config.yaml
n_layer: 16
n_head: 3
qk_norm: false
attn_scale: 0.0884
tie_embeddings: true
parallel_block: false
init_std_qkv: 0.0368
optimizer: "soap_variant"
lr_mult_o: 1.14
lr_head: 0.006
decay_shape: "linear"
batch_tokens: 32768
train_tokens: 272200000
Each number is 500 + 40 x the weight over the matrix's rms, rounded and kept within 0 to 999. Layers, rows and columns count from 0. Numbers have three digits each.

# layer 7 MLP down (transposed), 1024x256, rms 0.0526, rows 403-430, columns 0-255
572544462505446461472497505492536479540533491469505530479488505617459427511547564496476520563408462401581510413519524523420438433543603443437489549540493502634442447465557550528434466504517538594485424561543466533379461536451493529490557468506528561517510497551403536480469610499517478564446522523476492589491484583566528521454473490515477512488431516508469476489514465474487553557483439449541497535513522490466498609590505501526407509517440438585488538529486453497424563561513509470569552503545466504457411514594438512524475465562614466478506501476468545487451500523517509498541471537546484521486454572554531441527576491460473522488417449509535468492493496379464533601489509507486564570476477556464518432505486454482560457577543562506533559583522459458570504498514428
487519513484564425494443482492521445464451523451521486477494458548502463539469474481464480519432460492558538578524521504458531457535459516473427402553516475503531536521426556546526500486502510546560540438492508458547422554537484530537503520468566616497450474538558559475510544546486463547441565483495453525510498528484506471563503492548517443450452559513453480507564417504524464548486483431467541486526540410511564496548536486518475487549449571518541593425437505466468520492546554481518568468496544458531557494470471475487448480503467519489536471564496542529469433562498501483459494569492519480527526539523563531569445487513530461435514540482519525487518518481548382492534459484499537497462491565551467561548551549461511532385484481466475502511563536559481523467497506
464535547509529463538431467518538470438485466441572537505435519493566505490553473489457526496492569585496495510475506502502515480446501476527488495558470564542384467499521533501499481532499427429494529452487526536456486520471463492484523467497492561495527576468522506516479503512478531528559497490428432483549559491502555484478566484559459420461505488508512536488466508520502511505498505448475453454394521454475494463450563514510591496488518477420473481553522508490553493464528485462555515559476440524449518536544416458544492464525462488545516431431425522520462577438487497482523492524486441470481480480502534476515520440459467477453453570480517521584478499579497475500507483430526478525502502555523521479539490503470482607537489569428557418568431501509484450513524535
529485611585527524504510526417511510454476515449511579491524481525564479590491500495557515527497480438567497484538505537518454486494506462484486482500504531537560448529481537548510448513524519511522449542493413491545558506508482486491466457487616558470471547567482538534530554576478486513449481504447483398522455550522510516506519486481464457490478470522485537409496452508496513513472493509526444503503537483535529521516503474548529514469495414485499612506426509500507466525485498444533484518452524500488488541498527489517528543546449518445533540493528454475464504409445523448394540460502509502486491506549454502465522542439539483478464417496453421508461535513606510449497559455500423532522518539537488465511523522511440617527466563431482517533508578514457558453551438
507473451550527566521546545494535530482521458542528481432550494514497551450472531473522511489489400439502512529552573499505493551597470444500518472459452436525443446477559510391485497438542518484460569499543497573502564581531524441496466512491485525487458543568449531524490533529565457534536478504487501500441513512471498563512514475558451529481471533536469470461509511559478505460554476498407500568468460511455467504458476566484527485547517484516524444507509467483471538524545490507540473474521443445553515494498398500484451521537540480520517499503577507493495483486509537545461530553471505509512521471509548444519502494495492530521458479574495588456495518548425545441497528484518524495552487470476509547458471530470448512601461520486446432576503519494521516480486522
476489530502533491566508477502453448518393522536494515519500491457479482548500408556504496450534602514479467561399527509574656529461555545554594555465507532480466454510468493507496585531467474523472522503561389419457469510464512543412503457512507497466458494473419528595533452514518518508513492428495398480494529536504537456488448452534521458496475488564489491497488462549534505469468562433547532424518483513451487463481472504464522510448475463465521584507553487467505482508444469399462446534505509535505450479472513508484528509497447541530525451499422492474534584417561509503513502441521511526518486450478446444521526442509541493537516533513493425467426524488510478432528500519526534524522527473526424534512468543425548498478418461511468475472547444476493514444575491
520510528437472481537491519484509528534487487442467472500544482484484469462541515486509484508540469519518555540545476496478457572530488498480472519520446517484461517472483476456498490508453441499455449480492490479507493514464537459445494529511453424487481459484474559447542568439531508508469458444473464476474539537427500474492506529520465487533508468516482521526512459540514502488532411407508470463520479545447526477490495490434502540531402590478476536505490502513490476460529468486441465481437444514545460553559472502510540446412517470463448517494471475452467471545551513527430519570497500546437530428505542540484496506502474555464483527471551509487531485465527527484558548503531506487415572527476457452476537473504534605549525486536492513516512478489467494526506567
440478481538510537510418579443550546539450528498424491488475454562428549504524554460463506478437442563513450537447545502516545495482545504507476478491546422532532515484556432588448489511509494428485549615487454541431525493448461482527602405483449529558478527495539505522515556497475563529434558499444457534516449466447505526477496533618537497465511522430435608505536460540489433496477497520495501471562536478526477533529445470496508503481473504594423513417454538498523535520579475586566519483593493493502445551516489561480517495489449419507554525404482506523503497514492452518484505530437545481501422483492564486493454450378519508467503536525474468541524470465458532475447523470424445450464480481554523495572551461530475530534539563561437486590525480465461447528449542
454496466462471496511478503491526516458508523459481484492479566501497510466532488522479512534488501468455481465442503494579526516519500511480514514492475454493473493565537546489516567511504487489488447576509548556508501508504502506530518522498462482493506448529485552530564478455522480456531434510518511507554549509485552513452476436541465505512518557524514429505443480517515541546448460487495558493492476525533497541527586479484522529476450479521465585594490536364511498423474476513536440462530554498498529454472526488508485483596491477485497471509495538465530475481541504487472392481451511464470445476556513536500471496547516546513457524504457590516458427425573501505464482493473486542545532499512450467460512448520501525565474442508443582467466493464530469545489507
490427525496489529545485517507485523466542436471494525510456504434470502519412471445460607481531504547478521509474507608482513524481484446508481459493554451493607508520465443466569518466525536511434505497476505527511480466503533505460449514463467550471527563514536554446518512478504570520469561485436523478482476512525502513430463501561420508434482491482556502533481554469435514434453492447571611476478509481550499402533619422509522528493545502477489427491388396593474557474441629556411549493423463535466475521608478492507476546520430503521504483491547502485488493584468460439536490490457511454499535525419504469504546551444482559517540555441394486505499537458421518438473551478442533528446452533535455451590545518493521538445496542513547496513546552447510513509492496
544522451497457466468489549534415524477561462492490452505451481483443516460477483493471466426534565479504436556512467496486502523516545519508475494525470476495503390471505522461560533489539514478513542510466502501547543510493513547520471441523450521494557454462539511464482457432554541489512505549488518539539560511473492484450492518471471500569421511521501520510497535476528422505439434540458456524583511492416501407502478481549500475491471503502536526466445562489539501481546499474508520473489477520454466534472450511511539504457497504481580493492534524530526427477489442492526468574573537458463426589533502473477481513546547489489544451478568476510546472555518516471473454437522560496464494579529456441502504518488484504608498413526577476486501531460552479522490523
496471481558543585470533523517473472475467460479496507513510560579473543387577528485553461458486500485444565489470532490501433515517500537456481514446480475487440526533517464513453446493519444524462464488483482491464539531511560527492547511551543534468541450475537536503508483497529477546493409533456469508520526559529481488437476502545472518512504492552459495463572453526524480547579455462563505529443506503470508522507496494496480440473555508493499527447532404500445410500535519478454456461504587527534471522544492460536532620401555473509496510506508464466497500533515508536454503511480457479476523538455436539510522500440490487554507521550494529493578466504495460445468477530532581437482527494462537434474501500579562430455492444443478544520530464528453474482530538
497387500434478579515492474528552529403483505486517450484564393476463446538464530461419464540498522495465463517586451541407467500485504472490485448506503490483476487501554494361549456503485534557506493555537465502424523647483514507549504466509408524552559437506431446535424543501528478551466507513431456576506504500393555570508473429497463536612383483537504508496547437517474584487483460553478483537454494546498523494508528551486504468534528546544556451490552520496431456512552461595448579623458539513498528498540444427507509490543436483488450531573476489451528515485436521550420553542435476436549466530528477527516447513504506524509546490438555521486509560541526533444504431441487480456551488469498509480440475343461585481491530492472531457482564510539471549504487457
531479487462396498475546520593507548535479471507446507480510486527409488500513518528553455456521529470469537560509515489422514494523489409468504516476454522558500556522541599543545558482483504517439518427487452520518510397439397519479503478482499498465462485575515513473506442494513499502576495550467530472492545493503485559520489598466493483491570541526419487497500564510471467520498533548552454446521516434512481500509474484507486475522501490456507460502543464430498493552470450510510444473518542480459536566476532450497544431480498488485501483457501515486496455484500524492561508476483500546521488555477491410496479515545543462492529450484566571448560475510436541520477475549478514476574507584521482477447476521497467461469541505500592430490516455438524530441519556
559482512544524450506524494537507473511503496530470531530510491465496492475478458516477445511557428478437508455503525456447565516511477487507466535495454510560462523440510467494465485461501438499504576476507532523469440489499556551478608518445500465521426487483465477509505492583507452510482502399497542577496518496487522494433432522539427490450572509582427442506543538487497472490486500527473557509505533467458473496538494526525453535462587477555517548518438462450543524490466435461471515467514431498505425513471535470550517557502527496528526507441480505526487511540456452503411527538506424477475483510499491491537487511514524533462527527509531498468532518500529518424509450519504529474585503500407495487477579547431469515547577512488435459545548448501464435485498501
536521495545535441484582490490537482530471491559523463519557568493525509469479538554404482506419571417512504514517503451504470476571522568587399461529541520488441502554525430554524511505476486509492531503512515480541543421564527509467514482553509524488559515454483486479487500515530448520497468570396488517603506523485422425533511557449494457489563466498546512475467551544461458545529452500481450448489483499533458487507425502474465449457497526518438507466473513505413535511447435507496519511518523493505491560491508460489453513464511591475508474497448537462433477482490492495491546551542494534494442481462478453527494528442476511489536427519477557497475438479560482509474480479441505476482502492501524509467549518556478497606485487518482502528477498502546467499533455
539475417438554452445473505532534572529530514548405476515488476523548437500536468441508501579518531547521511468582466494506530392473469616541530524548500514532474527484463425529531459533414537516506478550557520526519556465499530508496585479516573509480496563526448547450538485517538475538417489517531505472593462506499516434545433528425544465480517544483476427494464565509514571457508561518498427506495443516494472496482506419477454570544520456466478506493451461477528537504483571518518546554451439506571525489551556516491501456554486514485488459527453501556494510560538495630517460507420519541463580557429506537471476496498518440490425492508523530561570450501474458593542544534507515579483538546508463548464576477495493532488481542467475545527452435536466478522457550
500508521549505453499453534503492555442426563618523471494427432423500510473478544450414521516547530496505604525474446487510514501517560566502484549487455517512461561545477487497468553485529532520473575563444564557543551572511543524481505535595465492513549520518449497550475506497462487539543516581479520534523453515441468552512399434445457514506578515528451521540474500495468465556514504524494498513503430536509521549520491452527490507527493493520523521570534444461482428563411529476494550510574512515494494473511523601537505493533453480463412454503477457484426556472456485530498530444529528464537584543463471478509549472404442496537449503478521540442490470485568546512456400564475531430467495456567466550464456410581497505498440455555568484564548582440540464555534594
457502479510508556490434515459522496492448485497463472503446553543430584466531515514554497540536533503486507490545453523547433559473429495538495452524515510554490471519476512530452416508469482493497523395422492481505539559423486518448548498544472592552549495490528552489466511488504572594590477504474410492504534530572534462510468467552416577545427471514544542518553477495467502435520434522444565489526504597499394504477458569535479498491441476460520532491473472514501412512554560508520453527565473523497466465444500512529527486457513604465451448471547554513513505430438573471499428456522588463529547460450485521515548456485549501431508500566503542539509509502452597420419501491497498581587501527444467481498461484514613523493588480525393481508563496430542498584431476
473511513509531452551516549455481456570472516581536530508525473531480434458463468517493478527447507509518425446481465538502455422480581576545487509504488489587487495459488449529483477458506600536512516538548617429556507483526510501553523550515481581522456498504422527534533527502526516481446575507483493535521511547561520489471548490441478419506525476467452594527486485489515405415462486497496465416483590497483466565477481540536477430481518540546581475536452469484492554560487503467521505515452473516423531511541517572512496564459509566487458492463500501512487552496519549442521496475523516496408456506493510475455525500519452471509465425478564514529569496489543482471477502485541460551454479542585508464487447483486546513522458490527568495528513466516494492574477554
544511472503547552445552518428454463556464529490540475542531509518426543510444491540486501439449509507539494473467479526510540525496485491464545498498493531490495472537498466571553475547483475529572522522460486587457423473472492537444561531442474466465482462451514513502482504435420547492540614534439448557504467456529469482451537452492399440533503460520496526443480498534541509456491530497572483552494490520534483453454521429397507486556568512504543524529497451509523450498502486464537541443436418524498525572508423461454513531494483572507457516439502536494520532474519526482464509508471514492461467524545502529483535458432475537482432514545466527532562473481521445450569501476518489442522548489537448559526522504519545487472489485490544424488484488436415516545465473
566474470525502519479474545528490467474467494522530503509523523490509589529520481473474465496477489477482506468483511522529501480541458546479454523463486508504505498486478471481511485549496501491520520503500541505500493444569542542484518467522457429501477476474490432488491486504527486439558537547471512488475533506507494554489530532488469501543501513483453447527533521500504482478531514496512496537496524488453537501482486505501551462490539535487523561473531471517506527453497485454549500578514497553443513559534490542544457515518502507543424550499539492507484469508513544501516522493461472518466514537489479534552540477472431527498503556531479512485506518431506506530467511521567531528476429511511458541530474550472521439476516458529485529513473467538463453437523492
435447525485529507573531490491552493478574508536592433579514511540479533575511463436557483547459503514483467505472540473501590529472469458426556528488531543512549576507444510515512496539475517470505417539450466506511487418456496528544464515513511529496574489556455552462447519468495508519534544471535569483399511538515549356423516485501524583423484488475415487517482429527533537506489522517535526548489511562484551446441549507505483521542491495482507500461566451562487552443523485601466509464566453490513423516563478554420499491465426542525519554564515558554491451535407449570559451533509488513557476605530504534504455546516479510509474456504457566561500473468509565575512538548524533454503489435480487484491585513532455470512558489632497546386494536439569477533514482
494516456552559537517494508469564503484565537517532509484460475499519581470558455430548472519530445497551469490447511464447560483436457525468502436575563547477494476475469551444511589493552563489501417512521503408569459457495406439485487493476466479536482432514502464486517449467463436497523433439491519461551494479420473495510496523514522489523436479483500443493575519489461517545455551475553468499510464492572474487487581531493497514520534521536469532538526526508516547535493522537477463463545546514478515422567504494530442505473510487539477508465564438536493468410595524516478578509528520508390480456508446452492485491460494443471522538506424490462503536556483523506479531458422555488533525466531409460444527534463544433484527502508503469451547471520506500512509463
537561499494524579506497522441512523440501493464499486490524468469549532562535539451463530453573449451489523512493502525500488465514566559491443517413484522535511494574489528436526622506512524531430446459465507479482511524498455520437556542519526538536490452412484556476464510517485498491553471503480529532490516481504508540473465452515550557509545529528537588398523507547460529444485478488501479461430532530498560442596483477518496541510453503513463513489532504465481485498481554525578519579502520545520480467414550544460484516466483594541446467502438450421516499498510472479489434510513474470452487488470505548528483494498579444510456464536443561477471486527494509485518562476500562500507518506483483526535462463513551497477504571584510529478513555468459593569477500
543498520510527454513493512435588558471540506546500478566514544495528515508511462560534468467461514498499494513443537464457537596557454463478453453491478476434526485452480519518511526480453456512525451542428533613472496502524527487515569460480561536484531596494569509514495553486539542512516452506473499494551485552465504489572478495472478594596549458475508470476490449518512448419477400489471523490531485492495497468462512473466544540565539480579560569507543479518560493524432463546480532386497461467531516508444490540478566544453515519519463523502565487551508522484529554461522518496518520493511465523476458531505500456533470504474484510456521527498521548512486522529547531422470447500580506524529477517488511579454468426544522524513457431543475465553511513542554549
545525495534544536509468492491385543451493522554500508558475429540536513483474483427466544571488552457503470565477487547515469470493521429501532534442480491544449458535509444509574459480488508506530461504494556622542507508581526498454494537539495515535446454493524480486540463484515544473480527474515444542504523513415513483428469490492460488509522517441418493501503508436414506479550432475502493485460453549441555511483470556509508572527512442530515476487487452466512430423467531509623447546554545474541517527440536517567458502521483463479464503498516543438481416500505450506449451470521457538495510484513468489486515569520525495521490483543563541492502488518496517443449477460576550627502446436527501498459499415508503493481459479532514513483485477537491455560531551
453508603533526489524518450516527546481524503481472454492546510513562489481485527473531515470534472502525532557475510532467422505498610479502487475511523489546510438473481493553518483542458521525485497565506587514481508564519516501523507525515553490506484543411524525546490467455479530470503465509451511488555488487555505559513506489511521470527523516501507481526489510460430435499459503513527472521504575526511485458558489446523519482442478591515505475511486465514527482542485439465489504529554496474474536459513452529500536480491578517534479473452522474486487510491533601522503519480523522489497512524495500456478513519534545476541485558477431504534520523452480457538519507520517441480523471593534511505507527518565571539528532511519560478540538461488546441506552523
# layer 7 MLP up, 1024x256, rms 0.0526, rows 404-430, columns 0-255
546449529497474496565450433505482490464516460538479538522473528568489534499531545471478510449535491547522427440513481483494461452511503517473542589435499513527542471571471462452510411516466523481427459553529516491491547474466520471518564544540512520532474535489534446547460485493577527467489516513506572493503463433469490424485479464462495511508411514475477551474504480491501521532499445561522499489480514505500486484360495551536460545516540581422494495566508560575459455468544505477382521517476500496442542496469527425494493571553553520461586553474517451481520541477508500512511442523457416462482514588468484506488495541540467484514474493503489457512533509515520601483552451532506554554475483461448459531534497444505482537583436493531543490478460426471483490532521484
510505496497445476521498491457474496507517509483506534448424546543442521551564510497441501563470450513523474507475537452484487528534408530530497493525487529482514463468568572531462465526535447527516505486485462431540507528423478488454560449506518438455510447439557527456508531480513564487459489518451487558481552527554445594470535509499508531488474466567468549559387444518511525575525481434530548533457436511568565501516549493510514528512527531566533495654494527502495526451491493569516539518486519452459495568500576515477524538531473511492526511427480444509486465470492503517522513480493535481472485502506500438444575513447502522508445441497512496449471558572510572422488507472558495508475457544491556492526475430533492487451532476562526459491552461558471478472482504
415494466532513507479553513522513405483481487528457510533547490448517481549490545543482526428508537501517534471481547513525393524553547504496526508538502523486539551486577551527470465529548503609476460423505486511513525446571511506503477513424456480490526490543477488541493423460504583576502495483577510467475553504508580479457473538442497552502494459411511543532488512478489486533451527554463512496530500491455495468448538543490527480562561479505571552525488480540559495484480466542457533519543510503521553513380521497528499475539484443424519536533548536522507527462434485477494516466494443490509492545507524527450423523495557498464573482486484521515512444452533490473463494442468490420554472478491484472443525507492498577454478504473540490532627478523538444491516463
505550453463488505546460503502512523463560459577449499538478506426462488555477472510535539512456523532483488448525426536491538438521531520404521566563535538533507504525540479441512448471460492455437493476465515481491479495543605583502436552428497537527539533510472482520520546456469531519459487493572467485490457482533456418449453547476477555515505494442470450547490485436559509482582467542490522423479482496497522429500527506446497475449629493460502567548479467462533458398542446550496471438494500508449409444473581443459552473459474551558556480482410491463551486531467539436557483483551541496552497509558446538487518509549495492510509528430527528554466539549528497573462503523535477505464500551464482460446508480498576449434478484510510501515518526554466450483534502
494483422522534453524518448488562487532550512453581556474479565509538514477531517502468376452506509378447500381513500489511454481428514511512504480458550429426530452534458550514562488495491553497502538535525527544493597535474566469503579475503494520536562526448519523501509495473499427504515488557475507540534447433447496434497471495531532531544451516476467488446495490509485544546488504529549447508543486471502510408472522478501407471513562487532437471555512472548457531566577539601480478424552532504521515536502502455492512480493432498435488462462480480398552448504463508464514497560435562514537458424507568499531512480528537498462488500514567519516492499484446497495511522498503439475428571429454424477557557474474504529441533484519512482536480451462461490522509477
504443477511534475435499541486513534489504486472440499508493504484534520489453477486426614505482563572502430486506469487494535514554467561502533469476500524513547500527500534455520564464511538522547424544490491541498493521507411476499454544498582482511458501509500462555547463464533580444540527502514496566502474457506499466472460494493492548551511519537561466488489488501504456467384491521485518456488473482533555521487521447493498443503522510508545516553478499497510542504517558444445409519565495475537476407475494522482486464541478457519522530498507512489427521472507528476500551469491514466504520544490502506461540474499495569516491511377507518536503473468503485494432511489575484489462535481461457511477497455555482453491486545481559507497504473457456456521518527
562468582543507529468424505448453484489463489494504522537538569558518538434445418474519397505525520569513475457511474455451496521508514501524501558510554449496509518527462488545459485528489553488464480540445512562480441452535480555525494487558565560450478472513518555530502435551492492454528479525526464473501431523579541487572534500482499473455436472545522536508579461507489519441456459525515590482491516496516423491508566553539461484454485495528492441504475538551565438478498518487417554464416526383528430561469510472464482477456488524513517491457548543392564519460496516408570477415446529462542441443506523587500447428531533492545497543573474445520466516558564515503566456467502547554540590511457516544592516523466518541525497451470475510532457499509500494526448501
513491478485475507488543469609549421462473506481536479494530545551501473555497502523450548503523505527551562494492531454497461455461453458489472520472474489492480488478436562432455468524511489536524485547542537521448508479522538461471453500507544538582493489581515548490515485469562482593418530481493529590450496527507539463533547491469470493452525459502496472469437524445527465518480420526467538551519521429488482533504477467531518461526459558480547417447570452503471514530476542505502513502487522434465459521430449468418505455474516508538540508523550561548536483502515473467505570481500444502526492533478465524500606553494479543528477564517488504436484447513470516478511555453474540468476488502539586478471516489497548427452494480469563562432472465446493528470510441
546548527554468505475451555622504464472549500396481499484534490468497552484542461515434528554483527519530540468535519524497557541466508513507535481487573420524518462545552486457496474405524485522566553544488487405458455532539563493489459528483520457490511547480469521444517507487447505536509534453488529448527547584509452373459453518485471491502530524521541559493525527480501490530487507454474538488534486536520540508618563479513490470542475419483570560518497551445455457477481479510575475449483464483570466497565493454522486569490435443419463498444507517486518581519418517498518501474443492497447456491409514559515548537466461471494461469519508508533451529476437532478485486487542447539538508425489518502575395461531531559428455532450553422461491528540560504432489558
533575510529490610515532501540533543441512552508436501549465552502460538460504492518444471473513471518502563520559462510548493575426459479465540470463560453503508502532470488525460409431494481444548518534500405490490547490520455469432640459478511558488425544534483520466484488479442552465526501481441536486491527483463466514532507499530475537465522479553525553474498554449448471524461530550506530461527494542461528501442467535520544469525516495533483467500495563523520438556463526502456372487479493461462514527491490446487477587460490490513477524527465481567551544460463519494544505565504498565526485461465442490585571462523503446527497457569483518497481554540510554530518457475456469556502499501481450542536568509504468502543436464505520451495554456513470489444442518
496508499409503466488529453532464448508472499500520486481499578512427482501519533477570436507410513543504476499519519604446467516540465524462449460515457546612523513436529523533501547522516531453476561531503480521490503493546507534513486542521544471467552514536497453509524485521536410512484488527531467492493439488534515522488547441448470462552580558516466453458550517445499489547505547574488534541498470503456440518467523474421544496525478399479546511458485559555486464593515436460392476457486575504506464537440522475478513568555521509480480547541485426499509503486543485501481455542505431529495425477477542520484538516487482461466435549541510434506469506512537530525494585493539534483486450500514532480542468472504480504477492461455504457458505463440492536481559549
563539503419514484451502408521444511410511507447488593492519460492517474467487469444504643512428531528504564490504452485507457516425475519450535525543586483505537527480469442456573524414532514514500456451560592524461505593467508412571497533451539535559521470494508495532509515421429423602434498512496588474521486544494500503516508491502520502471447537507545545526491555502438459519391494454540468431532472502499489483506446479542500518513465496497483445447607481601401449484554559555486523565450509474519544461571532561454503512532487459447528428514544487492474475580509539518495511525496498501537497454478595500495429482555534464483504484520500423539506425535535557492544453538570555488476547514562504483503505536447546481543524504498522499456574541533573452512468495
569507484544533514501536555522492424483467469479519576477506541485589493536486538453497550500450467562432517497524524528513515511498525498541441464511452540472464467449471497489488462452495500503603594510513496480430474552551503494542522538490506514467482493447540508461466468480502486525514484462504493514509543493470499507497501413501456522434509510451524468539531494439536469538487457481493506475502416472504441536453471451552506489521461509495520507520509470436463556540540465482504531483469511506458451472494429542439442534484486518556518469464467536606487511521561533561474431572523463495517480465473495494502488532482537452507516519500511466518501535487540437432572476471497525482474454472476448505485531471467528534562511463448511494533502463575508479471545504
532502436464520566518534489499545531478494487460492471495474509492517512473533547543502577442499458499518501432507497566533524546487498571474513484488499594513469477522490497539472523445463411492598491499465507508508567469466508469533470540466549487463604479490540516548497489444511509529509536554462436513476490543482397465538523487523561485505530527527555481490505508444538507490551521473487521387503526435558586484472453521485530513532410550430498465502526518483520525480599487522499434509507495458499521531517517532571507520427564474493540504579525443464499480520521486515515470451536519471523441639452490467483464403459495547529473525476497534490569554513502530497462526475516442427502527536554469536497478500486472465485490495528575499464492517485449474477523495
448514469507459474474541518425540389463566485471524440492535483548529551460511465454510475437595507522508504472538539493553524452464421489511535481477552582520491528471536499498488499510484465503498509520471442521401533500570538440531469563485475477505510571510473453541550468505522537495535490499459453480517494514514382538545519484531500514482476494568557434510479430489546510425478534466558469495534528566565530546609532436491519518477452487457502465489478383482522452421494500501526502518556458507559551452561493547480524507547450482556545482448440468494487453508558508514518417485569464510502458550494510450483476489470506535507557517480601529476534443446555493520532509542492481537497526460512473560523487540516494546463469519493523503499452549453534522486488501
454546472456545395517545435440514517539536584426470472535507509531549508574509523472456492493531489434509450469481470467531430425498564485488526535483427405515551508493520576484568457467530484568499489496472459438431464538526569552518508481526513575448547478567510464568522469502429548569516478517422590491434471438551492442573451495526472439541485449475488483521509512405492464515511474471562490498480512477509469426472524473525503512497470485540543508458508483466441553513541526466480523551478442423498387555602533442521527455478447498451518452555478492488490514471476439482548526497479554524528528494460479496545476509518528452488463477463584521563512493550499473554458530550493506464508428531525528572486509533541477540493486425560491455557566495459417545526572507
515461517515437507426567422521547557496526497411543478488506489534485517561528477554532444491487601546596430527542518504542514445415504479503532480528470470472530505527525491532472509512528535542501487483502524479515469505504499512490557479460434552540535535521506461569474486491591458505456483477485490471552597531444468443458533514571535481507531446554443465554476514512474500504545511567524506513457501473494514513468464514516498521460488454497479561607431513527507431481474511491484460519563535406515559537503443500614524519463449464464436553448482521399435488530490487499486464457512536510577550458472574520469552518507469508532526517505483461575411453472540433472476519529438494483493529499504462509487482473492478501551508506468491434483534467495485475469491504
492486518519544488557562485435523518455535434496497579498449422484485520490492565482507514481526447390462449472504579579520587391402493575496559467529486474496515509503512553501512543630504570480452574513479390487539475447533524537454480553472504504419495469573420507521543476510493533490490525449527493483547511499422465491443470483518511514563491499533451419469488592489518559448463575462489496491443516557484514527517486487508419498571514466486459460483532480465492602471460441482522490529573523563509488503543492469450453488445463455423538453435452423430547516483465525500505579566460494586523540546515411476462525451465517486507514503524531435501510578525453472507517548513490571478576470497501478485495504468569539560524468497538477496487492510447469458527489552
501536526553474545480554500567486491488588539481548569581470580439558450454532443527475499540437490547509485503454541520616493510404476426458550485497539499502525470517409485559496487597490521545546478453486406570490504505512448509497488458490502476471434477515496453598502514515538505543551497517457486516551448487430494496491505469460439486508458461534528444469550534510497524511447552567519424526502518517500507522531521474506532481508538527526432579481492453469554389468529478502496491562503465444526448491501465550471535459582492457521503509523476510447540481501491480480506477550570545487528548532528461500626513465517572520538532517465557516460413506460492518527502496555427454499563480492503471536545501553530496396490525460528545475464465455450452477447516546
512577434483555485458430568491482481506471463537519479445493453546512498470544505476518530449511550556522481508518480473499492485494498467497512543498425542556474431504495460509527450467416459496525548468523527492546531436496509453562518473511552454522522506438459449534562475449514500496505473504539536602518481515556500499513533422515593575485457479539491498561463499491493456463496426488504516511554456484539454536473482540487522490476423485540474479475527507451485502512599479484545518503543533472569442513491489506557522497457497471541554507466501566475431483507505569499561498542483485514510454456456501483559469562566531445515508451485475448457477522506474563510521489535509518491504474492448468541542501548519442476526531510506463552580542510506511502513480444
466417499509527497478498512455537555452578419471517455477491519456484496545549482494467474518538494577485488508512456514507518519502530529499484586541459450449518532524454516461461469477439562523439515510543493506485523553475438475470515523468510486452527496477484514491538469571488504537527470534545510510549460503532487568527527516530546478529519459492476478577484466540527566545497474527528535488517485523480581499523460506545497479469548497451500472476545554523462538533435469510433504545478533539504443500514520508499497460540544441495535444518461450540502477467514500507516466502545497511439463472523516473526501467499519489493479532552487541496494554488549551426495472494436485512524496541554502554472479497572452566469499537516551541471580503491494443464482437
450588507493432474562561502463467541519481545495516485557422517505542463567532488480501544410521554465489480494525480495549524490550476484517537491517555458475506462465494421473418528448477449490504479496459549489499485474574454436517459570422494508513526489516552502503451486503488536556563590491515460479506462512521480467399577517459551407474463489494483480482474485538498568510491551512495512534499541514479496546494508543600507509486513450499438565500472521502404500557451535471547556550470444494506487483464534498463503510489474558433506473484547556489487470448466500485473473475514481541500534480410566506510438511539431455589517499507487515499518473531464526523510454469538564452458547491470526527591520443471527488527474479499496431416472450543466541450414479
462459504527537533458547525481517499482475532492525460539418508482470485577498648507497594509550488558431464554510527505529509551495476556498509522459478432527491507495460354534437463429461500522504450544539566438566530531482481477468569518437469505445479419518524512515486507452471502414469524527488478558512542459523475453485577572466525450504521463514475628498525502473567481418531514540498519537476502521505515438514479524493527527495530490572501462441466505564486450477530475535452487473518462528515547493570459563403479477464464530482542504511479532536528486503540458448491540494495467540569506519509451554503593503541549466484464530481535537553539496541461494527500486433505524503469490515528450473610464455531541521601563526520449479448440515537528500434518485
516528496564462495470499507540512571443467479531524505463489495528509520528531527485485487561449520519478462493467563465493506473492486515475518558552575523563525499452562408448417440478533585529469492526584540505532545465531484513496473576470467507493545458472473490494465484524529492496509509534453548436525496492513433476450477467480572518416482505527534475493488475495508467498460502549487533478481524560529399568473474514475460532540532469481530487547496519451545474440510481478508492490475589480530497510443486517500447568519466494452566499495506509502466520472486487551490541488502510507445496527532519460545473506532560515501417535449462455530526537501563549569379467451507539498483540507478478561494504521440459540484492498448520456476481522430489524409491465
577553518547469513475537523521517533495491518480444495471474547556534499495511465511513554514484509525537474476510480488501521525487527538535487531487466519515484422480446480516462458495542582536488572519533481463471505477463500546562499430537414493468504487506544474482469527493501454515428467501544545408426434482480570484528488416529541543424531476522533442492520494506481536524505506440549477486534541436498505498542470503508518558531538517490456486545485521437468503455542479512445542531441489469496480557527496430536493418475499535482480443478463533495519484551566415599534435538502492463503443477517482430570492510515537491461441536417520503547478461443513507532552475545587576484445566511460548569487493465494486519526458525491485500517488519526465525525533491
531458502438530529418529561466511533461501464474470440442413452557550499481499513494552523524483504541517543513498490466453505461484467449533472569388584519499507579430454475520503542434559466515529436474457527529451540468463506454447428483574531544432573481541410608517448499497580504524504545570578507525443511509412461511540470446493534494517469513519543484474577453543492443494577465450538483529502474501572508463522522431518515470545503491540474453520519473582510414454599533518503523527560479419519494493520521556524538505545486507505538526491444580497493529528497535444439480431494549474585436554543515565479529487500492493558476513500471486484457475458516516474483457460513490490460501464434453470528456530527495569436583502524507510515481409574439587499495466
560504503454505535444485437514539532493536504489549482495502492482503475525511511535570528558521529441442512527454485436543481519455473488480465486496427533520516488471520521517468546442546534544487485491479509511489483513481513492506469465502461478469485459523492492529511438572480502501529537501477523471547550503482530463519430491481469509544622462532447522504442564563502502481492486491476485517479430478473568506486542544487510482473477401482526474593500539486475498527511510472520474479500544502506497493447494521445518585533483409526513546481506500511450484537477449496438459522562478454507495503555450526421477516523526452478474512516501525433539494489531518507494498458499461397538523476548500502535500509434449510468468483520511516508453498437471569492515491